python train.py --num_hidden_layers=17 --hidden_size=160 --norm_place="pre" --positions="rope" --rope_fraction=0.5 --attn_scale=0.177 --parallel_block=false --init_std_o=0.0 --init_std_up=0.0395 --init_std_down=0.0 --optimizer="adamw" --lr_mult_qkv=0.7 --final_lr_fraction=0.0 --max_steps=3877
Each number is 200 + 30 x the weight over its row's rms, rounded and kept within 0 to 999. Layers, rows and columns count from 0. The size before them is the row's rms in percent of the matrix's.

# up: layer 8 MLP up, 1280x160, rms 0.192, rows 318-360, columns 80-159
# down: layer 8 MLP down (transposed), 1280x160, rms 0.181, rows 318-359, columns 80-159
up318,116,209,213,197,176,219,234,233,209,213,237,205,193,205,168,154,243,224,205,164,194,200,218,206,253,226,223,187,185,213,196,193,185,230,195,212,183,162,192,183,160,246,150,211,212,199,182,188,177,267,210,212,231,206,171,216,187,165,169,174,238,246,193,178,188,181,140,200,232,201,235,208,179,184,210,222,217,212,265,207,288
down318,121,141,288,189,217,128,199,176,201,172,289,151,196,161,163,254,235,221,239,154,157,214,241,183,235,232,199,207,205,223,191,228,237,210,185,241,174,145,238,195,191,240,162,151,210,165,158,175,181,167,175,223,181,192,193,157,244,174,178,199,130,186,238,260,177,212,192,230,223,187,155,187,203,208,160,169,151,178,180,178,196
up319,032,219,178,211,172,210,237,158,190,171,157,218,211,193,179,183,191,240,200,209,150,176,228,205,235,231,204,166,184,176,244,151,263,158,174,180,221,183,185,246,238,240,201,227,211,221,162,270,229,207,216,222,226,223,171,210,166,161,191,231,213,202,254,214,205,229,221,181,187,196,217,193,208,185,260,187,212,161,169,155,228
down319,027,212,220,238,168,231,190,210,199,177,177,222,222,208,218,200,204,250,226,202,208,244,184,241,214,196,141,204,215,203,193,216,123,191,187,257,191,249,235,198,151,204,219,203,174,203,216,199,156,188,237,225,168,195,213,194,206,208,171,208,199,164,206,196,239,224,198,159,214,185,213,226,156,215,123,166,171,157,207,167,207
up320,131,193,202,176,170,173,166,197,190,178,167,209,203,165,147,184,222,209,251,154,182,165,178,214,249,200,178,145,220,219,206,124,171,226,231,196,178,195,202,179,216,224,174,190,237,133,165,206,165,245,261,142,245,197,171,223,227,220,158,243,194,211,182,195,195,184,218,206,246,182,175,255,223,168,235,208,223,220,216,177,252
down320,127,192,176,203,151,191,192,208,189,234,200,169,225,228,189,194,273,191,190,141,177,210,211,127,162,135,198,189,216,275,199,126,155,212,149,240,257,204,191,212,226,200,227,255,203,184,188,116,175,140,203,230,211,209,166,190,168,183,206,220,230,167,190,174,258,218,197,250,240,230,277,142,225,184,168,217,163,190,169,212,184
up321,022,194,206,181,187,241,232,227,233,209,175,213,171,197,196,143,201,258,214,217,199,186,232,200,251,204,237,222,225,207,232,144,195,175,179,195,200,186,205,237,211,223,164,212,237,187,162,251,221,193,233,107,203,135,197,174,224,183,166,274,222,214,186,169,230,167,180,170,163,221,183,205,218,220,234,201,215,172,212,174,208
down321,013,214,214,225,175,220,265,233,233,144,217,216,242,184,202,222,225,162,195,152,192,191,220,200,224,196,199,168,209,192,174,189,135,242,163,248,185,180,232,232,167,218,157,249,203,149,161,191,121,191,229,214,204,190,230,234,196,175,182,222,224,165,176,175,207,213,213,178,217,232,278,255,197,185,228,210,177,167,168,190,213
up322,144,179,173,152,213,168,186,203,188,185,172,213,187,241,184,164,240,204,201,181,198,160,176,216,179,183,253,154,235,220,211,140,246,166,200,209,218,124,223,166,160,242,193,212,193,195,167,213,252,201,209,189,247,171,144,174,177,195,171,192,195,235,203,213,235,227,152,198,223,212,229,167,221,233,246,221,207,190,224,224,236
down322,138,214,201,171,165,229,158,163,155,214,184,173,228,166,196,236,230,170,230,159,248,244,193,272,169,159,202,192,229,215,249,197,228,251,244,206,166,201,176,220,181,169,221,175,208,256,196,181,186,210,236,183,249,212,164,170,190,151,199,196,194,219,241,214,179,220,252,228,179,175,170,156,273,165,161,199,224,198,201,215,213
up323,020,191,166,187,181,220,201,216,177,196,146,249,251,155,158,166,202,243,163,241,188,187,243,164,219,213,220,203,186,192,184,176,209,133,182,203,231,160,217,223,197,214,191,240,206,174,190,217,199,183,217,142,193,188,162,203,197,179,177,282,212,159,197,226,237,258,164,171,175,228,172,190,235,212,239,199,269,182,186,195,200
down323,014,252,201,211,204,211,224,249,227,197,132,195,207,217,197,220,208,227,205,180,200,235,266,201,217,244,245,175,206,249,182,174,178,188,205,242,240,167,219,225,186,216,197,256,166,191,185,187,252,161,223,208,251,191,194,216,181,157,233,220,231,210,195,217,170,236,161,170,214,229,175,227,176,235,205,162,227,211,193,221,180
up324,021,213,155,153,194,244,244,183,166,207,183,258,213,213,190,179,200,209,227,200,161,152,208,203,234,233,244,183,205,172,219,179,199,176,180,208,222,169,237,202,201,232,172,269,177,190,182,226,210,226,214,196,249,164,174,221,192,201,179,229,218,175,231,198,191,184,169,153,194,251,237,202,205,217,229,158,254,239,230,188,204
down324,014,234,202,150,201,197,163,198,178,178,240,194,186,143,203,190,173,168,221,201,132,154,220,221,177,238,168,187,153,282,251,217,214,218,219,193,227,193,182,219,130,235,194,187,146,238,189,158,206,223,169,230,227,185,226,221,186,208,191,177,213,163,169,270,183,176,204,220,181,251,243,199,217,160,192,213,159,182,167,226,173
up325,110,215,134,233,211,237,221,207,206,142,213,201,266,151,170,234,168,201,170,167,201,235,210,210,287,168,192,234,205,210,190,163,217,187,200,257,189,207,176,244,243,206,196,192,213,195,210,215,176,171,235,174,233,181,230,200,187,176,210,307,218,196,171,232,201,238,170,215,178,185,170,207,222,173,209,150,224,197,194,213,197
down325,105,262,201,222,208,185,193,202,180,158,213,222,225,216,211,182,228,190,199,218,216,145,172,220,108,183,180,223,176,255,212,169,172,242,189,220,226,194,199,170,229,179,196,225,142,230,204,171,235,188,183,205,151,235,230,219,228,156,208,143,215,218,191,205,170,209,157,276,200,172,271,172,213,150,200,210,159,210,240,200,252
up326,120,198,200,195,208,190,259,190,261,170,140,166,199,219,163,159,143,198,188,272,136,202,213,203,210,210,192,213,242,169,239,209,274,188,143,240,232,202,218,232,210,247,219,236,153,168,211,192,249,211,170,217,195,175,200,217,233,230,187,182,235,234,194,258,167,231,163,182,198,200,207,211,179,221,203,194,258,198,229,204,176
down326,113,243,204,199,217,121,223,219,196,224,195,235,190,235,159,204,186,148,183,228,213,216,190,206,215,181,206,222,194,206,225,201,195,184,144,202,218,269,188,218,221,221,233,202,191,168,181,190,217,219,202,204,210,193,199,198,226,243,221,225,157,200,229,211,235,184,241,260,245,205,241,227,228,250,194,175,171,131,191,188,226
up327,024,240,197,186,184,234,242,232,214,166,172,227,235,165,157,160,172,208,169,218,187,169,257,197,221,210,216,211,219,200,206,133,220,189,186,211,196,174,233,245,273,184,196,224,168,149,177,254,205,214,243,134,232,207,181,179,197,167,139,243,212,205,253,200,180,203,179,199,200,208,223,210,229,191,232,182,219,222,197,165,199
down327,022,228,161,179,222,186,228,190,195,177,201,206,192,209,189,187,230,209,178,177,176,201,200,211,253,207,225,155,207,193,186,177,187,167,203,199,185,184,226,163,232,175,206,216,131,173,204,230,228,198,212,211,232,180,184,232,169,189,206,190,198,211,198,220,202,190,144,179,227,168,203,225,235,198,244,189,203,246,205,219,191
up328,138,238,161,185,222,199,252,174,275,222,235,248,200,219,212,163,174,248,190,178,213,161,256,184,255,208,240,177,186,152,199,201,233,139,176,189,192,205,171,215,220,268,165,193,233,179,188,211,203,152,191,188,247,176,200,181,180,220,213,210,192,179,199,246,214,188,180,191,179,222,174,180,166,226,221,160,215,180,174,159,151
down328,133,212,186,135,207,169,193,172,175,137,186,190,221,189,247,163,216,194,161,174,252,173,253,201,186,232,202,273,231,189,224,162,255,178,186,195,203,175,170,182,168,240,209,204,180,212,208,220,177,233,177,217,196,254,209,171,203,243,185,184,205,210,218,266,218,151,185,235,208,239,194,209,216,221,190,188,140,157,165,167,240
up329,045,206,180,194,143,217,225,246,142,190,206,232,185,215,207,183,185,206,222,197,201,155,219,164,180,170,229,185,234,183,172,152,226,140,149,241,222,153,184,236,214,260,189,209,190,217,176,227,221,206,251,216,182,215,199,190,169,209,145,234,222,233,233,232,201,150,170,209,198,218,218,207,183,206,200,146,183,187,221,157,187
down329,041,164,178,168,270,219,187,181,192,195,209,217,279,190,181,188,202,175,191,194,206,216,179,231,231,161,225,202,232,168,171,152,227,210,240,221,193,188,176,190,181,238,145,205,231,198,153,207,190,209,213,168,244,203,191,170,136,210,288,233,201,273,223,234,205,139,229,200,229,191,252,208,196,185,153,144,216,194,179,186,168
up330,027,181,176,182,202,255,210,186,197,150,189,218,226,194,185,169,225,221,220,248,173,180,264,176,260,204,237,208,230,174,228,173,199,173,159,183,207,185,212,200,191,231,169,223,240,163,170,261,216,237,224,190,216,138,171,228,210,205,152,206,261,187,212,221,214,178,152,164,214,260,191,206,224,175,226,192,207,183,197,168,194
down330,022,226,185,225,214,185,201,226,184,209,129,207,188,197,205,195,178,217,188,207,166,206,235,244,220,181,203,222,239,186,266,208,152,215,180,216,241,175,190,143,228,208,243,196,218,166,232,198,264,168,168,236,230,225,157,129,197,273,214,195,237,194,215,176,149,241,226,193,202,197,192,220,204,152,195,216,172,222,176,146,218
up331,130,155,178,176,207,215,187,200,227,295,211,187,233,183,194,115,251,237,271,209,206,184,191,184,222,214,184,220,180,147,245,209,186,160,163,182,189,227,181,159,202,201,188,216,200,218,186,237,188,193,181,176,227,139,213,175,234,210,185,197,214,204,237,224,232,232,173,227,187,203,158,221,142,177,238,198,207,218,164,160,152
down331,129,237,194,171,205,154,212,151,179,194,236,256,185,150,200,241,210,242,221,248,269,174,173,189,191,214,200,173,207,145,211,157,206,178,241,237,263,180,172,204,170,219,238,218,138,214,185,224,229,173,152,176,223,237,213,187,177,141,200,154,209,201,189,224,251,213,254,202,206,195,194,204,204,182,227,216,186,216,192,230,164
up332,028,211,182,209,206,246,186,212,248,190,167,226,214,200,219,140,230,237,190,226,156,150,224,196,212,173,230,228,186,219,230,182,226,203,187,195,191,207,229,200,230,205,166,230,230,167,173,251,217,235,192,163,234,209,212,211,210,182,194,241,204,197,220,176,185,192,218,184,212,197,190,180,209,233,229,204,264,197,189,186,158
down332,023,170,190,201,241,176,252,181,224,219,242,221,221,197,169,172,204,244,166,140,214,192,209,207,240,160,192,245,175,240,192,163,195,187,192,233,177,249,236,243,228,165,225,155,209,186,218,195,223,256,165,247,233,174,251,252,215,161,201,138,235,148,180,229,208,234,209,181,186,186,232,147,197,120,133,203,182,228,202,173,204
up333,133,242,228,181,196,201,198,228,199,204,203,212,157,232,226,208,200,220,216,199,191,149,192,196,223,265,186,247,217,168,150,194,236,198,139,201,166,174,151,257,181,219,177,201,202,200,164,208,227,217,212,200,240,212,240,172,186,207,141,198,170,228,202,179,224,225,191,188,225,183,209,199,248,194,190,176,219,178,177,193,196
down333,136,204,241,179,164,233,251,246,175,192,191,163,238,181,178,173,300,230,161,189,155,246,243,197,202,255,188,231,220,168,230,177,255,160,195,218,205,198,225,158,204,210,137,165,208,178,176,203,230,211,151,196,209,235,161,189,208,215,194,210,204,229,212,205,200,193,205,210,208,202,142,159,223,183,200,225,155,135,213,193,238
up334,140,177,166,188,164,215,180,168,230,192,208,202,174,230,183,149,204,219,183,170,216,172,237,241,216,200,183,207,178,189,205,176,228,172,228,171,229,194,190,255,281,255,114,207,172,207,169,201,204,203,178,169,250,153,178,218,187,220,230,223,215,192,236,208,150,254,192,202,251,206,197,223,159,191,183,203,215,235,195,169,175
down334,134,230,235,212,162,217,160,174,231,199,240,221,149,139,158,207,218,182,220,182,169,145,193,245,192,191,166,210,245,211,196,195,191,230,250,114,234,146,231,204,114,185,203,251,171,204,159,240,127,197,204,237,200,200,197,187,197,221,174,230,176,163,241,259,215,190,202,210,229,207,162,160,217,176,202,194,225,207,158,224,184
up335,035,196,197,179,200,201,173,228,202,145,168,218,251,189,178,120,222,228,215,225,167,177,264,157,236,173,205,216,190,192,228,168,212,189,211,219,210,181,252,167,182,199,177,251,197,171,151,240,234,228,211,204,218,182,168,198,200,159,181,249,204,192,219,185,214,200,198,147,189,190,202,219,203,207,236,223,247,184,216,162,201
down335,031,207,237,136,173,197,170,224,196,182,238,178,104,172,197,236,216,188,246,175,195,164,232,208,213,206,188,230,257,186,186,183,189,194,202,210,193,223,221,294,136,219,177,192,209,202,192,210,176,196,226,225,202,187,239,144,206,177,206,148,160,186,180,240,218,181,203,232,253,186,180,206,220,233,207,111,249,222,170,197,209
up336,119,190,214,186,258,253,182,251,201,184,172,228,184,185,210,200,189,251,240,168,164,149,205,230,240,148,223,199,238,210,209,218,166,185,213,228,233,213,183,247,202,189,175,191,205,193,196,182,218,238,235,148,175,191,167,188,221,168,193,194,196,206,243,225,170,203,178,221,232,183,189,194,201,177,173,237,154,208,208,187,141
down336,121,178,216,235,190,212,166,246,193,132,218,198,189,217,198,143,201,165,188,195,212,197,210,230,189,180,212,193,188,196,177,252,243,164,246,237,249,276,161,204,171,212,189,178,162,168,151,184,194,249,224,160,175,222,206,203,169,213,214,207,183,203,154,201,196,201,188,199,216,183,256,200,180,194,162,222,227,185,130,247,159
up337,119,212,232,132,201,188,212,162,176,212,185,239,227,192,140,164,193,212,205,200,232,187,189,202,195,234,208,183,203,180,279,201,198,207,181,202,231,184,201,191,148,211,225,193,196,181,159,205,200,207,243,144,275,231,212,149,190,198,213,211,219,210,179,258,216,166,200,199,264,211,172,187,166,166,205,234,169,220,218,168,220
down337,117,172,162,162,183,200,212,236,167,231,191,220,227,231,160,228,205,224,173,194,206,249,166,255,186,204,194,182,222,174,182,207,218,202,202,125,207,213,144,219,160,187,248,230,199,219,218,144,162,188,145,248,189,194,189,244,175,191,208,233,206,180,192,230,173,199,269,282,253,141,208,160,173,231,169,225,230,199,216,172,246
up338,127,220,173,142,185,186,197,189,182,180,173,211,188,211,257,226,185,195,178,214,164,177,204,152,276,229,204,196,187,189,166,133,262,209,223,191,181,162,215,245,217,211,194,181,164,154,153,215,173,194,245,199,197,211,160,223,200,132,195,220,240,189,185,217,182,180,139,214,193,179,180,240,197,151,213,242,191,214,229,187,241
down338,125,183,210,209,179,253,205,246,250,247,244,159,151,179,245,131,190,219,204,162,211,244,263,257,182,187,229,294,154,152,206,189,179,162,151,227,197,163,180,144,244,155,201,172,242,199,214,184,248,190,226,222,227,167,230,283,172,208,136,194,195,170,211,224,188,216,248,206,238,146,200,166,195,228,196,236,221,239,192,224,213
up339,041,225,198,157,191,252,223,198,251,207,169,159,186,196,155,165,182,204,192,222,160,205,250,226,244,214,244,170,189,218,208,193,257,190,198,198,156,188,211,204,232,218,155,222,172,150,153,239,203,203,193,135,194,171,179,174,150,165,203,256,215,210,209,196,260,209,175,166,216,258,247,204,239,201,267,189,213,197,208,152,216
down339,043,186,257,186,220,216,194,200,201,201,197,241,218,212,227,250,225,195,207,209,233,155,187,109,205,155,227,202,216,155,221,209,196,225,172,169,179,186,224,205,191,197,198,185,176,206,208,165,195,180,234,225,187,214,159,240,187,265,227,196,219,249,209,188,203,145,152,164,221,219,212,228,210,202,172,211,174,226,171,230,182
up340,112,149,206,174,196,219,255,212,211,215,212,202,183,225,270,190,161,212,204,172,201,211,229,257,189,200,195,225,214,194,182,158,220,200,214,259,190,178,234,253,196,221,204,191,234,134,171,181,207,230,184,210,276,196,209,208,234,233,209,210,222,197,218,193,161,193,207,217,272,193,157,206,150,257,215,204,178,206,180,178,236
down340,117,217,230,180,144,193,219,142,122,186,194,222,123,216,242,152,175,171,173,186,195,176,228,231,174,223,169,214,226,262,164,214,173,176,210,190,174,202,200,160,218,233,216,243,222,204,214,169,210,239,163,222,189,155,209,187,209,236,215,222,229,196,220,162,220,204,206,212,237,188,231,148,220,211,204,171,229,234,173,233,173
up341,036,193,155,187,187,233,222,231,224,151,206,230,226,227,182,153,214,198,214,204,200,160,254,221,220,213,251,203,189,177,185,177,221,175,132,209,184,153,207,250,167,205,152,241,218,174,172,251,197,203,206,174,201,180,195,193,203,258,175,265,224,221,219,212,208,245,197,176,208,219,171,197,218,199,210,210,211,177,224,160,179
down341,035,188,203,170,234,177,241,152,225,158,227,218,199,231,220,250,183,195,189,188,216,172,219,173,187,194,172,185,153,230,154,173,239,140,203,227,189,239,213,214,177,137,221,161,175,175,230,206,182,202,164,212,172,209,240,197,159,230,232,173,181,130,126,202,231,187,184,202,186,184,217,235,167,207,243,184,257,223,223,214,198
up342,026,220,184,218,209,229,228,254,184,183,168,212,207,155,132,117,244,210,233,203,193,203,252,188,226,187,193,192,238,178,234,168,175,172,203,221,192,158,236,241,196,188,202,208,225,148,178,278,186,184,199,182,200,180,184,231,203,160,187,257,198,207,195,219,244,209,177,146,216,186,220,204,200,196,208,186,212,224,150,128,174
down342,025,134,236,203,114,151,230,193,177,249,221,156,207,137,153,272,214,204,200,198,228,162,172,192,268,181,182,213,214,154,145,233,146,201,232,248,213,179,173,237,242,214,207,199,186,164,234,204,183,222,208,178,206,157,240,223,244,213,199,192,201,172,261,155,249,171,205,189,183,221,229,206,147,193,189,190,196,204,181,217,188
up343,068,184,185,196,140,226,182,236,187,182,203,261,226,207,172,132,205,204,189,192,190,212,241,186,223,237,201,157,180,196,191,197,238,213,180,229,220,169,187,215,148,153,176,229,213,212,173,212,159,231,199,160,155,170,163,199,184,224,165,207,172,201,207,242,215,247,199,190,215,167,174,280,185,286,169,145,241,179,203,155,210
down343,076,204,140,256,233,209,205,209,155,222,219,229,205,201,227,253,205,218,159,242,182,221,154,208,187,193,243,266,224,195,194,241,194,240,196,229,169,213,172,156,191,183,203,218,167,190,214,129,212,217,225,208,169,225,249,210,215,185,181,145,147,217,181,218,151,168,203,201,182,183,179,212,228,133,234,223,202,189,222,215,226
up344,114,180,212,212,259,189,189,193,194,193,189,175,201,152,216,142,243,223,185,172,177,195,175,165,194,244,254,244,178,248,209,157,167,151,153,185,240,187,212,164,213,220,196,216,245,181,158,231,227,161,231,222,229,237,206,170,180,200,152,208,286,211,214,143,236,198,188,215,222,177,202,204,172,236,194,220,241,178,176,152,162
down344,104,222,255,227,197,173,177,232,138,235,160,211,163,178,169,188,201,170,206,162,232,261,169,212,201,191,202,194,190,199,140,226,195,229,149,177,249,221,208,218,190,235,208,184,239,191,171,242,132,162,207,236,220,167,198,183,170,217,218,188,197,167,218,225,254,254,163,202,184,207,213,243,207,187,168,125,187,183,179,242,215
up345,028,214,212,173,183,246,215,183,202,163,142,246,240,187,180,182,223,251,243,208,182,155,220,220,268,175,224,149,230,158,224,200,239,161,178,238,174,192,244,227,222,213,190,211,212,155,162,275,198,225,230,204,183,198,132,218,218,181,176,268,228,214,217,224,187,209,135,172,208,214,203,189,203,176,203,190,254,216,194,159,183
down345,024,133,227,189,169,190,163,159,183,163,193,191,225,223,230,201,234,131,206,165,219,186,164,190,193,242,194,217,243,200,256,166,213,192,247,199,211,225,242,217,213,231,215,215,156,200,235,212,169,191,210,229,238,242,172,190,192,216,190,250,196,214,219,195,185,187,176,210,179,224,257,168,212,191,227,217,155,232,142,259,158
up346,035,204,215,186,218,190,210,196,212,176,169,240,240,219,142,169,172,228,200,232,175,166,238,152,217,236,198,192,201,173,212,172,195,194,194,210,228,202,240,207,218,201,191,217,170,180,180,264,276,219,231,172,230,180,188,177,187,181,152,241,251,142,229,198,248,225,191,182,215,208,194,207,202,200,248,175,238,143,177,155,220
down346,029,224,221,160,165,235,235,174,207,195,213,168,254,231,183,266,231,232,166,238,169,194,217,205,188,224,246,166,212,204,177,196,193,138,154,195,175,210,251,162,193,194,188,209,157,186,156,203,218,205,263,226,181,219,204,151,189,188,210,218,180,213,194,244,166,157,166,219,216,206,210,241,199,161,167,260,165,201,176,143,219
up347,025,178,228,155,183,236,211,219,222,158,189,198,185,210,193,188,209,227,238,239,174,189,246,169,238,205,235,212,192,209,216,191,216,207,212,227,198,183,206,224,199,231,158,238,200,182,183,263,249,245,247,145,198,169,220,197,165,157,147,242,181,230,214,217,215,229,215,133,197,228,206,178,204,193,225,205,209,182,169,147,159
down347,020,229,223,196,174,241,172,222,228,250,180,201,178,196,159,204,202,182,189,176,194,249,203,190,178,211,211,261,226,204,227,211,202,243,209,179,232,219,227,216,199,168,220,218,178,214,234,232,141,208,237,161,179,170,177,206,173,244,181,190,197,180,199,205,233,210,239,247,133,230,245,201,199,212,205,154,183,147,224,192,247
up348,131,148,245,237,205,236,198,211,206,162,193,178,211,216,139,222,176,203,231,255,169,198,184,223,202,152,241,205,143,179,194,207,190,169,185,220,199,169,211,192,209,202,206,271,183,173,149,224,275,147,190,178,215,194,223,220,207,160,199,211,184,243,193,187,211,162,230,194,215,151,183,182,222,233,212,231,279,203,177,169,199
down348,133,222,268,173,133,156,206,207,155,214,199,186,179,194,142,197,167,204,237,172,195,234,144,258,247,184,186,192,184,245,217,167,155,231,249,192,156,154,189,179,205,197,179,207,185,233,234,238,168,191,252,191,251,167,246,174,202,192,225,199,194,209,177,206,220,184,222,235,187,226,238,190,199,156,201,225,204,196,144,209,174
up349,033,237,184,187,191,222,222,187,177,157,154,258,201,219,185,130,191,211,164,219,197,168,195,181,186,187,220,214,217,208,200,180,246,182,218,196,208,180,215,179,206,215,174,231,200,178,173,238,219,222,219,140,210,223,190,254,149,164,192,256,271,188,207,199,174,200,206,138,192,221,195,195,242,229,203,218,220,167,186,170,175
down349,028,255,212,195,196,178,206,269,201,215,222,201,266,189,189,232,237,203,224,199,231,173,224,237,202,184,178,224,213,222,179,263,186,165,149,136,201,273,202,177,197,160,137,148,192,234,193,176,200,173,178,218,184,135,187,235,204,150,215,190,152,242,175,208,216,219,195,166,215,224,189,200,215,186,200,189,211,162,243,169,275
up350,120,213,130,175,200,206,222,233,142,222,132,201,256,224,171,186,168,210,298,208,214,173,197,220,211,215,179,221,247,227,248,233,161,159,201,233,160,176,202,141,170,265,151,206,156,201,172,239,262,196,211,214,202,182,243,211,162,188,177,179,239,155,198,210,199,164,189,198,213,214,189,240,204,184,220,160,226,206,225,163,203
down350,116,147,180,168,221,191,228,209,150,181,192,165,192,233,217,238,202,204,240,168,208,210,196,227,257,173,189,224,276,215,215,146,192,205,160,217,124,248,161,158,207,223,206,219,234,244,245,172,202,169,158,216,232,223,199,184,223,258,180,187,213,260,196,167,191,153,198,198,148,216,259,165,204,222,200,261,123,203,208,215,211
up351,127,239,182,214,193,182,211,173,144,202,197,186,204,193,224,172,206,200,202,210,202,201,177,224,220,213,198,200,187,161,251,214,235,204,247,173,239,138,168,205,186,187,197,227,218,172,184,220,217,164,239,220,183,188,129,231,200,162,222,262,185,191,182,215,207,197,203,162,166,200,148,200,172,213,198,150,208,255,174,123,239
down351,127,143,138,229,222,154,178,243,199,226,159,178,239,231,221,213,178,220,238,218,212,189,155,237,227,210,217,196,235,210,174,211,201,209,222,214,176,185,183,218,270,184,195,228,170,188,182,195,237,229,175,192,274,263,165,132,179,185,206,258,193,178,196,120,151,196,223,243,182,225,214,173,169,207,190,238,219,179,201,243,243
up352,117,193,199,161,192,206,261,188,166,192,206,217,183,221,203,160,165,238,170,208,183,187,226,193,190,209,193,158,224,189,202,191,255,186,265,261,187,209,191,178,190,185,166,248,227,195,197,189,252,158,205,115,225,198,185,180,137,179,211,185,250,274,173,212,212,196,203,196,200,196,234,198,229,255,222,228,208,220,198,198,210
down352,120,152,205,201,226,234,199,186,202,167,182,171,149,227,241,237,160,199,124,227,163,203,196,271,208,244,198,186,170,231,217,174,185,191,241,162,218,169,167,184,201,179,155,247,181,212,222,185,258,197,167,119,186,209,221,159,190,254,244,189,230,223,243,181,163,189,194,209,243,203,207,216,229,233,224,232,155,211,242,229,216
up353,102,232,173,143,213,189,263,206,216,172,190,183,220,154,193,190,251,202,261,148,146,210,227,180,227,157,180,190,232,217,220,204,156,177,177,228,199,212,244,254,251,268,196,211,209,182,218,180,241,162,191,209,208,205,193,218,204,181,179,202,229,255,176,183,204,249,183,221,195,237,235,234,169,153,185,213,190,202,226,138,135
down353,094,182,198,233,207,187,169,244,224,190,215,236,184,172,232,204,205,165,173,184,174,157,156,211,240,196,152,192,203,164,217,237,237,189,206,196,163,173,170,223,207,244,97,215,218,234,168,157,184,176,185,172,236,209,182,189,177,197,190,56,232,194,232,186,188,182,196,249,193,201,212,183,221,209,188,191,182,183,213,233,170
up354,025,207,176,183,218,234,236,214,187,193,160,210,211,210,170,172,219,240,221,193,204,134,212,178,248,222,231,198,228,173,183,153,217,184,191,225,188,176,227,210,226,225,168,237,175,154,138,241,248,184,264,141,177,151,183,186,203,161,177,231,170,226,194,212,223,222,159,184,192,228,212,169,191,222,224,212,230,192,263,162,159
down354,021,197,214,207,210,234,203,216,182,177,218,215,158,182,224,194,170,225,163,249,153,201,179,214,160,207,226,176,234,185,249,195,238,229,212,254,205,176,186,203,185,143,234,180,225,197,193,209,210,132,185,116,173,164,230,238,191,212,226,184,194,230,184,196,242,206,234,190,224,204,228,204,181,215,249,196,217,189,204,157,174
up355,121,196,201,207,217,249,190,230,192,194,225,225,181,217,222,194,201,234,204,225,168,160,170,212,208,186,252,232,199,210,186,127,187,216,204,216,264,142,147,192,241,184,144,223,223,204,189,232,238,210,202,174,170,199,235,190,221,194,189,218,243,202,247,201,211,196,197,215,129,220,220,135,188,194,259,191,256,123,174,193,182
down355,122,209,260,226,208,164,236,202,189,184,228,191,222,220,242,183,250,227,175,201,185,221,180,196,207,211,213,153,147,165,209,212,196,172,159,149,246,246,205,179,182,124,197,229,250,214,172,214,223,262,134,199,248,157,183,165,236,241,226,126,209,234,194,215,166,199,220,231,190,194,153,234,184,219,208,212,196,223,203,150,216
up356,111,214,151,168,219,199,157,206,205,191,126,189,204,223,267,207,215,205,199,174,197,183,179,259,201,229,158,160,269,163,177,183,217,207,206,237,224,156,202,209,185,302,227,192,194,201,223,202,220,185,198,165,159,142,170,181,160,201,181,215,217,213,136,162,255,200,230,181,151,172,200,211,204,148,198,184,203,217,256,199,270
down356,112,176,216,211,204,152,182,256,254,181,190,186,227,176,233,253,171,222,176,204,249,219,216,203,207,182,203,200,226,235,177,204,232,175,186,207,189,226,177,219,199,231,193,198,202,207,238,180,228,227,228,145,209,236,184,215,204,182,202,216,212,168,171,160,187,204,202,183,198,162,164,228,171,204,159,172,176,168,180,245,139
up357,105,168,188,216,156,207,201,268,206,192,145,238,257,199,191,171,256,189,261,177,207,174,142,199,251,219,271,215,186,139,203,185,201,186,227,214,202,191,183,216,242,175,191,193,166,196,210,218,206,187,204,173,221,213,187,218,200,213,207,199,185,216,222,206,209,211,196,233,227,202,201,190,203,173,160,212,163,186,242,167,148
down357,100,240,164,182,194,139,187,163,277,201,191,211,212,237,221,231,210,237,171,228,220,160,220,183,161,237,180,190,228,235,207,232,244,209,167,210,227,173,229,157,208,225,195,201,222,218,178,112,165,170,158,213,187,224,216,193,179,177,197,113,171,199,186,204,220,231,194,157,186,192,220,168,228,217,197,169,177,176,193,176,208
up358,027,248,228,169,197,210,193,255,214,166,174,224,211,188,209,165,171,228,220,212,175,150,239,162,252,183,247,215,180,202,239,172,209,153,158,178,194,171,200,258,197,204,150,231,215,148,170,223,231,188,234,163,221,192,185,190,176,209,183,208,256,198,239,219,225,210,212,175,214,231,206,207,252,187,214,200,246,208,231,140,181
down358,023,218,198,187,266,158,204,209,195,215,186,211,143,183,176,153,223,259,246,245,175,248,170,211,179,155,251,165,186,210,174,191,177,225,222,255,247,176,213,249,231,236,211,222,169,165,198,182,198,234,224,205,209,115,159,199,225,225,153,174,150,244,191,199,168,200,192,245,162,160,205,247,226,212,211,245,219,217,234,154,228
up359,032,190,176,160,225,223,199,192,241,195,158,226,225,220,177,133,227,219,211,200,163,139,224,194,209,224,245,217,184,137,241,165,226,153,176,222,262,195,217,255,221,234,160,270,173,173,173,233,198,220,211,132,224,175,182,217,225,234,198,218,229,223,203,165,201,217,196,159,171,229,198,198,246,200,230,203,252,201,211,173,201
down359,031,227,225,235,183,223,196,173,168,217,213,210,200,216,172,206,252,234,171,133,174,184,191,197,166,204,205,226,267,172,172,144,164,197,220,189,156,157,189,205,208,184,174,168,204,198,179,170,200,191,245,214,224,216,188,222,215,211,104,186,193,244,236,168,216,206,190,269,260,168,156,212,173,188,190,195,182,231,178,242,183
up360,106,225,190,209,153,177,197,251,157,164,225,247,232,244,199,154,206,238,243,185,245,228,165,235,199,206,245,235,211,172,189,136,236,198,193,183,217,193,198,213,180,200,121,193,226,210,189,235,232,220,238,217,224,230,212,228,161,170,212,182,192,244,191,154,186,143,158,188,197,222,214,171,182,220,296,256,246,189,190,199,203